config.toml
n_layer = 10
head_dim = 64
activation = "tanh_gelu"
norm = "layernorm"
attn_scale = 0.125
init_std_up = 0.0748
optimizer = "muon_hyperball"
lr_mult_qkv = 0.4
lr_head = 0.00729
schedule = "wsd"
decay_fraction = 1.0
batch_tokens = 8192
seq_len = 1024
train_tokens = 81900000
steps = 9998
Each number is 500 + 40 x the weight over its row's rms, rounded and kept within 0 to 999. Layers, rows and columns count from 0. Numbers have three digits each. The size before them is the row's rms in percent of the matrix's.

# q: layer 6 attention query, 128x160, rms 0.0526, rows 0-42, columns 0-159
# k: layer 6 attention key, 128x160, rms 0.0522, rows 0-41, columns 0-159
q0 103:435452454519504484573504450514514562479424568523463470438624531510485471473498521516459487463454483508454548507502423550473488493474539510490549587453454514479487538468521443497442468495507450473512421498572524534541510540424523509495493431492520501409499525502510519456543595513452533447502492540463542539482507501481532524436522502496428473497525489472525564513515501531457458470498458579500527541466416512448502498475558435540524506477473448541556546522562540589475500499536519
k0 104:472545482531521457539478459477557517413463542511427476487534566435524507526521508517451446497492512515450513519509484530548569459489545598465520606508533450459493544464517464492504460568441506492476460564530475530511516496584552540502487499474475453445510482539481472471454544483405542488516468489551539558470467504539502532430458443525494467472538464539505503474526488562454469471540471504537529497525452591414511459537523477550483492546511381556561455484512553513525516444522509
q1 095:511484523483509465524446501496553502481485537485479546498432482541486556471437464504490484488504543445444419514490478488427485550449467556479509437421519516537507502487424541527473570571516504486502544428525492559526487541460473467510547490532485532490438441510495470448517532591541469475555485473571549488541526594494485462462451486583461532484519466522472512472487525439538502500582543491568469522495442472446472528487589517457517413415469509483510507535570468575464490527539550
k1 099:507555452537458553522503557454505580454502511446520501498462497537499504525462450456524427513465527457514456549483511515601505557427524502440496546433419557573473435499441529496460586530461464472465497453501474567479507428428511486582539504459453486450509430533523487526567485520484520474447501505509558515463531494501498530543449483543491509541453510528492536473548527531562453460586559495582494423502546572472478461440529461457516476527457524499521525498518471522473477479474521
q2 099:446531444447439514480594554503520461478477426464454526569598543540472518487532496452466484519551510555480493544423461487478559502492463563528468479571534481539481591478517540438465426474490513505478483536475462433468503517510476527444499462489469506549584479477444527474463552512472546570566526505489582515499529541485489535495433480455459540504482532480519496508478467437476476505579504568576483500429447539513473516517465542482498575493479549500440484519440535515455512446463532
k2 094:445461492564508501492541481515478534520473433499503462405486575533514521425559499592515514592564460477546608527468462539518528571475530497473509571482498527491559462543494492410499510513476529446524524600455488426451563581579522429465507515511538467506450459468536567474497525506530464507504481523582530433476526561474524508501502566490505548493540480501551477490461542523504528507480492546463465486476454553478445557514486516536482468547498514516490494437459508508521538514465555
q3 097:537529490546505554513561500525486551526419508439449485542522534496473487453532479501584517494504488463568469538493461486498503493490501508499578508603500516462485526448460481481522522497452437499538427465436488426502472456478516525495512502532560542590493567565516541474523511588518450582530537557481481478463548406565496495500502501493479538584429524490487464443546446513507460401421500511526518510461492507515460474558439507448457446488499512524472457474487516443533590519484475
k3 093:510503512480521456441574490430463487494416496456442577522501537503403468451498500415536489561520540528593489502481497495460489463497509471538570508555544528536555484469516553489435489521507489477514460528545488491436491466501429517477577439539500523502396510567432537469579488517500434558605526496542484572445507466454522476480467542385482482498555471513511521476451474494517425497510504468520464547472460517480536471500468514522451481522468521487481450468477498502481546528479449
q4 111:557513507489500472458511510486527487511475521410453533486459481532478541520504552501499422467496526528443460478437470443485527491511548567506555484545431473564497496507415465436470492488527472529511506487489542505488513519468489464472435485473529463500576460508526541474601524527544463491481500483446530484538487434526565519460525444512545500463491597551510548494432424512529456549543511579618545503485587496453439490528485515529461551452488428484548537501538547483445510501546413
k4 101:551484415505454559449573532483464513539527535502451514519534484463462555517540493491414472524471508523474463524448515487435492481531467485493549498501487485536549458537411464516464526495506555528403466515446492486482545546468452519484408474560529522458556429554555581491581510503494494542496539517512456541511527460517601502459559492483467447485488472579491468476492460485468491583523532538511558484551468532490573520536459572476539558510538476521531541560565502467511487521574510
q5 094:579427509496438509563575474541471501532554503442431489480526453502447465515469448483495470534480468557499511474469535443524535438558511537434477550501448544450547495540551529449501513509448480475606426528527546498503445538425511566497556444477445459505521450499495461440502498526513481504531502535512458453474575533455533474493515542452524479516507454517452500510494488432570431545478491503486528441559512510542567510447517562441534448498523533480463448557520460521513486553497587
k5 098:591577512532456492538506504486435567443472457463502460435514484550467469558478455518499497526469512537513519518457516464453605409473495548509463558549508465511492472495534547492465464447483535526549508581481554525533506533525495548456486424454523586532505471485523478460481534452517484480533474537480493609495522561507457490479546564538439473471526471445465452554522491470546454545520524502511512487505442453532537496496559511429522484525534501550474532501576522567463425515585454
q6 100:513532514504460471470555459520480567464450499542493575564587512459496546535550480440473501446467441590481521480537557427547466528470396490533588511520511502482510486477512437498480468526429477533457500471567453449432501525475453563490467520527505451452495503506498512478512473513515497606520528535471511569456465500528455543483533498539459488556497537450539503466434479512506509541489555564578476495426531478472468492496505504532461488550494443525562510510485426492463615526522467
k6 081:489479476520509494511550474532540518504481526582519467460522500423457483489521518484492480501528529553409472564486449514497486457499545466472465519526397463477544453445521479425490578525499582475407493546506507439433450546551513501531493477564449513502588471482517521455469537619460449565536572474481473430453568514497493438498528497525491486561487550576525523470456490530541501539451532507569480506479536523500544536514422527538486558541513497520464517549523523489492530534437525
q7 108:480511544518553499457533490436519521511564491522523454484530509554517450468464485520533545525492434488487468571511507479441411484521502492537444468544490524502525539587457523513494525443517517507497508464463491533480471534472545473581479500481443498505446567390518500636470520543517480565540471491493544507523534480476536470426501505450596450498492532529494494463427566483472484491529465456489533446490457542531587444529486478522488484460586508483376516492425454519521457499467481
k7 114:512509527537477537507447512448522504507474475471521525537537494462482523465453510463496594568475430422569498512492492486438436490499514475497475460534444533527405498566509539537449544566483486444515473490475514454455453431426554442525405583488513609562477498446542517581511471553525475545466502473496503501487511474494517491485573488504568491498523536481488556541519520561466507558466522467468438485542524482525519493482530554456502536440534508537468434428427475558499482531557484
q8 110:543492539569442461501468503552549472482479448498447555478562513463545549472523489470486483527486537508541492544453442472541523476500492466498500589493504521481548453573500522509501531463538435565439457533437530444522512505486462514587486485491449489466543427489541581485507510497476594478498498587505502452546500578416515455506584489461530549476585455486468463514482478533440527598435495485542412478447496534518458536566437484562500503487523498477498481531515522438481491524516478
k8 109:554405525514466462509575493493489432458481483551420512451562371445579497435538572504484511500400497499529524486523526417518498471453523484499455530501522497556575533489529498410462439496572480562433489557457505462487518504545446464535504509484485466482501498522504517479502494501498527462558509588473492498506483505458462487516529499477457553501547519502464402532484485567582574573460512547500519526495576500500483530489480496474430491511524449508528488488482514468508458555515534
q9 111:517523495544452490482518439448579492547464431534512483454545499486471477567462452477449547532461499474487481544477505552491445481468579480495472504513515484452527491543513569496421472460557534482504471524466518532486532459524449461516440498460498497436509420475501513586451548454509459467429419553457552557558478564492591531519539491482457535502455513567543550464616478451537483484544478556480537439489491538498589534546497473548505450492543423505493524529529483491509505491466465
k9 105:552549470499471468522542524480500464551493476430497451525478437416422490547464515542471594524468491449451445398483477600499538507521560478498545479476489498531550494544496534484506507552504496431463452438439508454536559489436468465545503580509443537508593492464516525569552501519481454501462416588460482549490438528480507538466507461481512502494484450560546524579475522472507530522494538528442477488525542592519524508531456488507448490504467449554496492435518472509510512498493518
q10 103:541465490473455489551525475579462525437490529492551514492506439499492492472478449473532460506462503519452518562503478510521548517453499447450483619487444516548565467538473447511498469487573470495493482489524508439460456523481447509498457485471484512435436482523500583475472527481559517507515527464458490484552593531545435470523464408457479461585440488502466510441523474466508505457579495497601496430499525487475489550467431530418530494553428492507485465480585424525490515497537525
k10 108:500445517472425436519491445574526489529518515511570432485484466525497488489517494436499458491478465521419487502476564519486491504488548488492476553520419493479503514558534446518532507500480454525490525415541503426458517585509415489528521469452435545460515555511475492494483517493571548485534533524514525500487550515568448443540446408506464498526496507510452454523529488480485496573550539545545395434501490538446479542402515528478542560546411436503537518449532496531519485496560469
q11 102:454492503449389496478516531575489580549519526520523502501508466578543472512453501568477512537447574505454515511502523524522485534506524467575456511515453540489526514455513480498537447472466501452481531505513397533527448491580571548541548521503550517473431522578480482487497490428543529450513521534488488444503444477462546534626468529520568524397534457532479531516502498445468596489527466514477471466468508537527494454492544466465508499471494500561499559523514468531495425555508541
k11 106:510481503429410489532446454494523517494524506517561530534523454515565511533504546452489538482543567554460503513530531533484525503523528567518443502491479552487524482413471416449487403422459505490527521475475443498536457458500570470439506523485501512556422496588481447495527456442517569491428499583503466555489455551570512537530513587546555477467597508544521558545490512466502534475540490488434492502493467441461458496497534461446518461489539507485486473515475448516506457533443488
q12 097:566480528555544552564437485451528450527487563449460509513525500440468530515460461524458509455491485465463509459458536517449449508518485459539444513484550475508525523509425416496551456498481526583482438534567490470529463493496533423576493455479439556516523492521505469489532482499475498575528529504541493494436471495546423500471513467462451424579466467488551457547538519531412546495525499512563496547496488496427529494497542447436426546514436451581475488519467471522509546537529443
k12 096:501457503482547531494474458489606501508538565506537573525473481456466517534516496464469451473501492524520552527550441477504485490507455476524517552498496464500471547570455572483555510509490498539542546559520397551494495512505531408583491536452499535464510543422526545471510439433500556508496558471483456527462488512535487482505503446508484464548476519572513431449475522532432572493517520527613525525519444560495537522474489455463484543536394439499479413503453513553497538499472475
q13 092:502463554543487482415434515477520482474473561530449517489517528414467466539467524489479478569449516512530465532474466513496534507499477475539489559491491520503468545526517513538540488506531479590530503455546630529572459438559494553494507577495436470464501531480433524462460525494551502509488554477393541587496493478437437516482502505524556440567474485511530553505560496483457466480479464455536438530538435505513490560486527515561447463515617542497498513539482544543477497509486535
k13 088:560465537559559505526516493447428544494466479447482518443527482468454473502506444528504471519450439456469443550450552492476551502475503466512457488507508538488517511468541545548378513533519454592476485437493522470509462535494565548506466484547410491435447570437492530561552556431563522529437546472462491497458519523487472510579490530420500482487491517547509474525516510547439525534435492457555480475491509513469508466448427454503541502497558518515500483403451508454504548507525542
q14 102:504479496490483449520519556497495589488479518506499489479530443433545511531550576522523514599481552496457477569468525548523491507438463527453506493539581504556539477436475459527529466497534415481462482515516490471486414475505599490551503571456477468507437577502516537486502509470470493504493579457560451533474530504478474582467482540516502476454531448584530452532488523544466527527553501459501447499467490525435460499492489436462460605495500421511483476453573537478539562529478504
k14 106:507496541516487450485483514518525571536490522528513460469553488493466551577603518479542490556560519473445524509435546530423467533502477480458480465494530470507431559443459500512409484384511405515492520544575443494507480494580501507521499517490481444517429478522501513513484464479504512485484493486499429544473489506430479530556496519508501463483497453507525439509529464512383523473527465485574458515453550502403506556518516493477466479483529525486470462561473393493472536574506551
q15 107:486526508510483574495476503479488539481482452508485508521487522507489519538550445497450443442494415484557548425432531575491454479493473476483548448513474516525458429527553505497510559574499528463511467489476520591558480553474448463524491505419495528489475501489448457496530533522498498553490513482501436577502533440479438422507571503555469461439463560405499506438480508488569442457481555504458517586488506465531535443503560527526545480505442544495533509472575460591464520541513489
k15 106:421523462531539534529558566505535569462536542485464539553464472515463510517498463436492426482521438468558526434434515535554526493472513497453561506489501456513533473480621518469588515584532471464484512444398549540491431499561537488518489419473500533530502513516514431479467489480463522488543459514445479462445506434513484480568520526466455477493484489458568490463488493521539436470559522485523513546572509452546579462475538529511522420492481454494460498485471533542497512541471536
q16 097:460514460583480516499495456487466490510465452516529589477601449482532442484474521533447439508483489516446502507498485536506519477535577541503503471569543515452508568568570503515532493496554474537480472471543502508521499525541593455522519529432473427507550548480485567543442467558524556471547520460483548516562528446479516540457552488464527462492429556473570506407467475542524539488489459457421436517553434517501491516477539524538493512448490531484426448438433470514514511508493479
k16 099:467483505520495524507429516503407516504484495452566486512544504469443465505539477512491462517483444479489477481448486488457574533497488457500543489551517527477520585556569466480526489546501533604522543492488550514526501453486605532534461473545535473551511531460493530554480461459521556510510545502544503540450534511406443451458526525473543465479457520474568498485520559525459541581480512461513467531523445531491504568479543503515478524397539590515495443487463486456376437523497546
q17 100:483528544430455483443520512492440474530436466550529471565512421438537532482466591527460490561541580527487484507518506445493505497541515551513512497486526541452533460411565538544483490417507483473511505432537541481469466516587573495506530501465592480536486462464533531437517423449517569490510562567479489461413517517513407479465503498503510466484554518526559507549470540496446498532473469541479500571476480550503466547511521448514536507533553470488539467492535548532467465451543529
k17 098:489523495477533576468481473512480483480508515478559560478534483428512508485432626481492513534575537525477537541546510469454460475462456467478468555457569513494550535468545497453507486435518489486468488482555480473503450468530596561488525518521443390492546510501510472454554535442535540482542515589535443399425575494467494500441464543517497456528494516576556446513504492438450509503478472550457490506532476498454480562524528441529544474542546496506515519493504486492436429479529489
q18 103:502523484588529518482496524459459516468435533525441489540515453447490478520472508538506476493540460499459475475497530528531499482426557545478505521444477519411530481537513524511500509555548453475459500511556534478588458501529465585451430517432485544512435462505482558476464529464455563577501495492436454499511581544417457480584513457480516507466543460464475499430467505458523428492494424487548573516455485443579557462427469460492473475449551488532508498488549552524461479554514496
k18 111:495493480521471497547520478564496497497470535532487496496509436453476440467482497520456509527519536450531505567470486509482534448491520583457466554470494484516539511564498537536582559594516412551505475468486536477577461582533532544488504516402428506486483509561450485521468523487496542548470505512534424511497543566428445529553456480431523496436437483488512540450493497548584490599460472536497494502502464456568519510406463452446558473501514446457471504496508514513519565483525470
q19 098:466485512552475500510560481416490486526462562563437488459443495534516482502489435446432538521509528534495448524446491525486557467542486525530528455466518559464422530456517508569493515542479554517540482478503532518483470468476538524450575485467429533527438526516539439450429449554487580522489485565503512492570474510486512461529433514506491457434495462466496460496520426528548516463480540523412450535476550462531502421563540521526529567545526483464579451538510481508527525432444563
k19 102:495553559469487569534543449471456511436484529490501471453468467521497485503541493555449476473554547509485498542529489463492553506545489553524487453413533539459431550477526526487501500484393504519467501576512495525497537446480470471477519425516451540498520596487478510499483481440531524483440457520549483515496472539472466553532415503542435616495590516527429475491550458461501411457505526508444579507520570503536523419502531522470503459471552543502509526462478511474582519468457507
q20 099:566562490493596414475464531546520510445493428501513499532518529570474515526450482477553478469594508493538492513536516479482434557483516517533504460476423510501488410436507513566502531495554494475414538405477465466513495491473495426516523449503536510508460493459526491469524488579488493552415532516487494475489519501467559479539514482473461509565529465470573516492504471515460508600512476454465503502464593452498524468534582427432460443490526476543443439518512530502507528558475503
k20 109:494550467441574440485435516514469539470498499512508528510579484548469469491428523450514448497530449450463458509549487437473475540469579495517551471536463535552495446506549505569526522594582451439438488492520510457533461393492467457538555503423514591501471499480440516463548551480493550502434551526522416525504442445509503539503520488462438518573513436523507566470486513472517450535520498458489524502516511501555486492516417474454480444463508479551490494451517462532514478526506530
q21 097:462442457545537523547527506479559482502518493541471475472536578504518463498521531488395418512535488517522594520479488523511475507471532461511474471568414458490546479514471439516453464450559454476469484519515524538480473451475501548493512484443568454572487531530510474484501495532459574495488498474495542533493535487452503521572578384517519487538511512483442509493424562542491519486482484585531442561502474557522468474531559495505460494547569507436543413502475493562479523466585549
k21 100:483458493541495514546514562484462520459442496500453552548593530431534471493420486478517445541520530496531509539493426582459478467521496504500501520480444487518522535485529470479524476465541461544505442526461615446456523533527523472508508459481519482500499516496498445580481585452518561478551488457488505505510480471471570545480546395610456518459545513468469515466511446458422460546457473510490487576470452547463543465503496477481502471492574472441525399475479518489455514468520554
q22 096:505510541453538489533472547524504501575366413525484498408504502541498473485484452474562582538524530516459600531539503532494526508585527488526507469590457447431500503533450515501522517489500450507515475546534467532520514492490497525478493530511372481518492584424490536508508488460551506566467532472495463456545501556486506559447512511482513514599550546458478484460454559480540540532452482496501486497515502452559500525569492496523519466509502583518486484482463567506457459495437492
k22 097:496478494481451464531467579551513487448419473545553453476483451487441479509557446513504547539487464545613531528519514494442485515525621468511479432576513523544596496526492492542508530546491499475493508442503472451508434527537504536475485511521499496517528517468458538544511485494524545464484557509408523528483501512494480445467577548434505563584496506495471505475508492439454501493500490462530540453530503479529409510539604470517414481519503510511573496435427524539489512530558513
q23 099:455414438465553478485489509505494454479459531503487486491540509495408534473527483514525532469529502531498476440494513474482548451535472554565496519592461499465493520414452444523479489529448590479492522457561554444533421576541440505520451467517575419514519459523507494512535490558512549462548484495509483464494444506506512553559481459545492555544505495533515512444497555627446566519424495436493460529460511507453491483478512512446470538536469499531494550449518475535492562429519540
k23 096:510462474497551523544461538489476529569471499518584449468546545522473504462526489546548461520513540558517534465505462495454483544554513487483497503452465429449443514441486466460511458420525496538486492509517531469522486491530452467537484503429560379401485517515496535517512472430471531449512544497494532519524458440505523544633510508503489485567504544508478494484503455501551486435480524484489439473467417583495511464553475482444480529539512421527531495508472543575433560508479421
q24 094:502507487495513559491435549489528521519511524520439525486511473453489515540524522425482586568507501449505438455527580586601441540622422484511491489465478460591479560487495449481417557485533473513517529557473502471457514537444538492576493512519507481491495482531532486481513542482503442539476516463402504532501481495515479517543513468489515504518449523476471400465452562511494540486449486497480492494491503502491553609473454486532459572515510504507413515432474501464459514556539500
k24 100:477483542496572471505494473482469462489563456571527514498573493484474488560509455486460517534440499451536456474498563583518462527505496445402548467557528533583455560471500498446488569506565467525499478587485468502559438461515524520539459578590532480466505464482483502567461518487482542576533517491457434521535450484479518511505524438496490455548453500521477465488498493543494538426478475512525505426489495435557564511512411535535459574452488412485483537501524454496521496523476476
q25 089:533452449528496514434526470467551503525501553450551511513481568554513569530516467547523547487551527533500522446514520487439494477523486454521560528484438542562524455516519503535484535484479523460514536512469532458485486418574541500414493541470550475524590478428458471534545464492498433443488547540475556573449471489521522607493462584483516489497475502487517522542483426494487581537445469576479526480464424531507569501523425424494501479557489466530563521544493507486536480454464476
k25 092:502490481471490542429506419511484505530455511524443473515458492452504491455516494538466545444582494495463435509532442518547460547517563505475514541509513568493496442432501467531444494458430483473551557537430534480533494524476494499504527546491536533439505538493439618532511504513544480564464521575449557540504432464584465522431450575475483534535534484570482534459538468497470420568493495458483436511543444529506509571508455464505437521537484458547545555483528512489557503525517489
q26 103:458482509461490498465557520554479507538482535494568476541538478480458518554523558548517531483493464445492535561443490446494478476553413536492580462472565597490512451477503476527463558488476492474513558530479509444472486492536622520524526559542574484537512448525456533461450535473528519572498523483433465523557467496484435553501466550513500440477560506548448433570501470526406501486482513507552494552400428497467495510488506585513509541471466492512516515477558522517500522451546489
k26 104:446462533456533479481512444475530487418560516505536512505488537489503511544478548542554553550592513460500564579452555483494500502551420470495508484451518543429473489467472449497492501435457492514505538497498542507540466563555469547501461526590520420432530433613458535406479486472450531533474548527468537462455507486546431548526413523547460482457489562547528488526467466527488492449491424510530523479452506516495458524473475514490464501525494487524476495568436469482511451531453483
q27 089:537460566538475517473543532502460484499520501480471471537497504450474471550515466546559495499447519526506574483525586523444484522540461459487482506506571448511501510499448538494552575486541526462530499488466452504530510456523453511497548509474478551475504519431587458418495502452542531531473458571490495517557492558403508498520489420581464561561593510526562484523538486493446478522483472533409490529428523518551534467513425433519431476540474478503524456487444536561576524446502494
k27 096:530581525476524474529528496487519516442542507453510584475541470501503473535574551568548527508564542522480546483547498494496442514486529464504477461473575372519505462519538491527504520461558486523514451523475539500500501452557489555465534507497448525539477503454502467462490501569509560491498560518433477488552497488511508514552464440536482523553565496601505493455496539539425481465409484473449468465510514565493447462505492397502471516508528535504502541527465374452560525472527439
q28 106:499526485508581470530471438566519520532452557478541414505510511538474454553553536469453499460502559507474479521467558502475536463566526591509524496548395483518529427513420469439485485492502448524469453499488446439458487524531469447519525555483507493477494488474458486516552556545559470521490578472545431519477543494466463549478535509458486520542537443524522545535460481507476500549502515480590448482511445486409494522534451499564476583541502545524562494542500518491528599444497506
k28 100:538502470503555556492539545483414472527442544502524484492536530481462438527548527454491463518473477567498557520484479537487532481498452513501571504500456491558552462458495431521500530436462459499516547571521475482428462540525440437521459477505527487480499469458524532506550490490477547493498547429492448560473518458383445609432476512439434539542457497464517507464532479542482618576483540458554504468496514550494469514507528501554486538536480439481526453521503525463531575477537548
q29 095:550526458454535511487483533530399501573565468480502440532508440548503475460474523483504530488474440496504539529499540492542598529465498580587508445499566473535535501526552489575499419476533524562435479436533503515490491497530469454464532537523497515581519539503471490485520469475431479524509475450504538409540490506506498484520577473528519536465484456450445482442461510442567510560492503541423553480483482442600520511447537495546510442481458432485477484460478521509547538459482555
k29 094:540556525484494495417429615556408492476492549448504514482465477443442415460498525460490511523495491490490584551452467540514515510522543511505442438486493478452494468486505582505557535491505530529485502533482511462523480534509487466447552556555458530492521472426527450516451477551462521485498499528557499476500505451472585497533486537528490470522531480484511561485483448430511510519545483413422606532406523467565538546444503528437502479450526468481426538453518480523534510489481502
q30 097:443523502460526505583524493520451472490457537518528497486530530464482559508479484480517477579502495494493504542502549531470438509532461476433492478511463470481498491536555528550540476572534439547493464462542569575530447579507510480484480512478494471556522472469523564518471487493503405478508512459525485584467552505423482500531516453403456439502520458427513619421452554545501476528545458502459468493476517442520513456501439511492452482506478412579513471431535531525438536483556468
k30 100:475459524495464534524488509511503549480474544596539432548583475471438473478453457437504524556452424534539442501477522504435503526498455531516438540511463479488506538526586489523505504524480520492457544503533421504558471561570504497487492459483473497467439534477492462568431500531483497444558439503481499531450518501476484488475498438505496477531558447447477515458447563572512537490528503415513559532514527463479529584444499532484521455518517454496561483448521468515429596478572428
q31 104:473464563483476438516471483535582496565530482579530523494477528498491507502517502467539543521524393501489547536578500484465441532576450403523534504499471512564518522506458450506510534537507461582487471515471514480529514466509524461503467514529492479483481565517465522553529561551546418543470490440431505494524503472534546571448522454490494521448461540457457524488536508523456570421489507501530502465550451563521458493501467535521522595399517523539486485618452482506453466499494457
k31 109:485482521521519405500518552468469486559481470494566464463514513447537531491466512440508486531490395506528507512581519429509465489532497508471467494551468496539465502482422483485536522522474545565489485472437509420480545524482526492439483565553504527453517520564489462554445555452474480506449533466505520444464551478600419539560531458537455496454493543509456531527519461561455522370542534518542529444453498562524498517513486528581509515453530557549548460530495515465559469492516504
q32 098:405556534473445525453557495509492503407574526509557499526519462504472494551413552519439476534434526439519455503490520545434565480494451542567556434520480571547543509472609517512526520526496511532516539493611496499514587527453506548509482489431492530545467466469515461516460506440488519540506482526490471516508500543539456538435487518419436441499477417494513541545452471526559490527470513532545475506540481525497516498512513511546534544473459507467552452469571509453496521525525525
k32 101:472535473563534509402553508490488539490551510503482530507457421412492496616562476517456490507516536488495477565423490513419491548465508480519429498438498552438482550502507535509559586459537539450481523449551537603453540554540512569473475486508547515494477486526543477470478476490470570482476483483504479522455493566430487523480452468438467493478455516484538500476518445502585468495428531533493439502412477432518456557517499504518507505476503514555438520463505477471527493507565511
q33 093:453442524495504513591495466485509498523496524537534522506472434544431535505446534475560502528442528475459457543470499497498468486467467512501544586499542487511456503517482540500421547444489421489451548533538473525494490465500437455511504509405516534535482442559461491493507539462484531502551491462433522477481535436463440489522474563487526532556464561546483566541547465475517536425552501470469545432597499490502530487497488493528507524424465452523478541544452638591506521531479524
k33 096:526479539489480498523477543490445489506433541528497485532492495489497605535468533476437549433540575507492498443509528445486576515560443541540548515488483549552536457428408493546466546491450530539528405520507361433526550503530516447496498515514484554482506458440483521500595525495493595499561511487605497490500502493499492528530435524503478441549525532514521486511508460521493499469515476560439497485536510513531510481469531547567537489482509449577443488507437512516470528478500548
q34 104:476503480496521520466516545501513459498510438434537500536472464503476517470459530443483487567451489470452410470557513520524522545520550493426454460503459464490509488531472496491561501546510515452482522469531575531504481549468554500509505508570482519540486536533513495587473508558483528492508454410549403462457551501515551451472528525438513434507516487445448456555518522550550550489550533518562469588538592467524523537522509551551434533511466514557547530551534429492568407501450511
k34 103:509478535498502479480527473528490477471577423547549531492453517564581486577535423501504538516459495450460423536471503487481452419502453499501538457498497432438456490551437488485542453483499445462473572429527524492465516527450517516510500441497532463448527517477514454534536461463576522512516503478514486397518533498523444459475495532501485519458554459471487489496442561532552541584596530429456498529552525448548497505575525502510453501457470467527552476559559492452560526538538489
q35 103:450532555462478516472488471503473552524480523490546493494490428513508496467553446526500509517549530523500520469477503524565462505458483478558474522542480520508561474489577481478488534490543530471509479552447484438552440540480501548505459434511433587472452552490510577494553516537521548504565622500512432590508451532487505479486530563488529587577473501479540515559473479506491460459500412471503526439498489582502484512442488507444576499541483495549395540537492461450534538435480496
k35 093:513551518507498508570544546504494428551451520468537546466540468557499529487522533435571459460504496484503561422466517477507547534487521487497540540555489511439498517525565488462434530470498552445483526503544485501518472448522500478429571512508513583498467477516524608421452517521540498527508535533528404499487450477501507463476525511459497502568523523465496450575464484422456466413483385495505467498521511502548403559537584504536514442507468533447525461541505499537502523543470506
q36 099:481522490483491510481564427414574465547509542462467506532478497463509476556450471527526503445526461463462454565448468500487468489511450501496534424477506554513456499513538551552490608502472564488478522551452481488515560486536487496541498526490479497518509500489442477532503432510412461516473555519474496502477511455524460454509515477431456442402487534583557496436534417574432480385461465528551550507488576507487515535433473536525518538469550475553516521536470520477502526520440480
k36 100:497556523499532614446539456490502422544553458449541555473493545513517515512486589527481491452531467481481411454383566519508461477556432472591554494487511553538541524446491521502550530545428498462513482545513510511520573521482494436481465487533560523501523549484467537553425463548490484570451495490516482545486501529573493509506452539445462418531473573443513510532543450513496504502514501503493487491540544529483446461456517491570546507514494508493494538542484460504517455569441497
q37 104:510476491466515452546480522610473460505535551496491467531518473530484505525482605472445523522455500536414467467541467509578577429525478544471491470514450549484500514487552522553558470485525493544555515532528473483535432461522482569465467551468461497492554489496483489470462557483484456445489530472540478503447469579502448547511448542481456447429520548472500524535521434517501504453532497477479457512560435490488394535508528516479469485467503489459586456410530585449452474470481555
k37 108:474442533466506493544451543529494436487567522518543411469477531556560467489529529538505482479501509543419523573449469528494525516537432516454475537465536535539464475484537532503474461429370521526538505522488538526543556465581517529464498491487388425473507546514527437465493477423488502512477519453443485472531498555540469539521435567499473405450480483518505458485521537440498530437473478469466526482419462483476443496505460512470536527497533546477506482510512506465490488494583580
q38 105:592445531555523511457481508462504570465573504473606489475517497482602540529459513501428508510544462410517515542543495446553557493526514434554475529494514502474423540503537549524502505510442462407503537492496483519485482501493466466556491526463490541408506526558479484499524511489553472449521518467565499486405526564519460469493563467486503514600432469541542479491428550539510495489557483503523444540539497466529503546471521458470541533556505509514459447499493471555517468483474425
k38 100:509548478537471530487476507553560490461537564500546456532498491578567492499394559536500564582498427429468455522541506570473562534452519432480503491484609465467531575485537373509479470480482487557504497510551526512492472506491533474546528500478488510509484470483444528541510486490500445554516564461456443499496569522488460460477480552514527411547470470468457437556509549504540527453513513537529531515566436451545493525483554476491484535479489495535447483506510554548497468486471445
q39 102:491523471549441463516560437487412498410504539536498458403510488421521471558532499550518435492517502414480536497520443516552441424478518494537514495515482536515532512488550522454495512447485462456533421507531546558507546479542509523467489427487476550559500470477474563451498545546419541482505470532510575523436489451515540491454428468495434484490491448467477486486509488590532573518483467466522477498487438523424493534477502468511530484547498538431530569555545567509541501522489521
k39 103:514494536595506468519561428524489484541516592486583472559505535495487493506451479562446457527500486478503471448539481497495575445539496480530513551440532517451523536437493554434435486545462470407479495499540550471487516484491517561517464496504433519469517580502512498470533493474480500509481395564514535557515484527475534453388415482521409547472552522498470531529497509495510486538532533478475473537498455470504451497466523506561542410569472579531491571489501550475494515523490502
q40 103:494502482444584488504512557474555472523513412518520534472575520452514474544537528420485536452503444474550511506511533520438520485513451439467495481498525491498536489489566501486506518471531428489517446477504494507484418540521494450514519530550584509495504463425453475531454549510517448498453483448476437506428479475543377482518525547489540550462419540525480500486492487462445517553472499502463596521492454500469552463480473533457463575567553450527463487529466436468494563519598514
k40 098:495506491494595486470536485470522531528494403461525495535557463465472462573499527453500524476560461497444524485605480553525499551547437541525452540434477531478509513438515498506534470517436495461481495586470527458494515454507519543504500546512528438512510469465489527575441494517509439548510539502416498418464528390530411447536555522485545423514490505513475465567502505435492540500448519526539478450503537490489506534489448568474466563531501553512432471519505527479555501569534499
q41 102:499553524525523453477471464449480501556549527542463494490454452499501508476471484483497465523482465513472478566489546464470507499521555482541473532493496495452427472479488545452493573526486607472432502557557551477501547432550461541480461486508491601476495512522512514494491546544529418464479490513455536415513488523527441487570422470429499498469482497408510558472548546466548384466537515491409484477480521470546546496484530459477508407518472445490473538463510526512552536549558437
k41 106:465546464441451507489501435514483455479534480535533503600539421511529526443429483492518504518467488580446475502523516507553538541555505549490499474465546464508441485555570469445477523481521531487528514514576460503520462477519461583507479526469425604520521552474529437534480562575468495502453528511548494469541516435577509457549462559465482488493498448501443524481524479509533461533530482527459555413513498463555551496436469461475510485493491475471506500506483426560458559404495447
q42 091:494518539475489548485499477484534446454506489548550542444474471495631533502474506493554444514494477472522425485527504495486458456512441451561486539567571434502437497539523495546513535435536581520445502454473481520495538471512497455538503468534507555513453577563487502575486466485521505474451500443481468474508547446523536543504492437498454589480380470500410503457511549480483466528539486502462476450553439457488478517519507469523418474493493495499463569567501478578469502484475441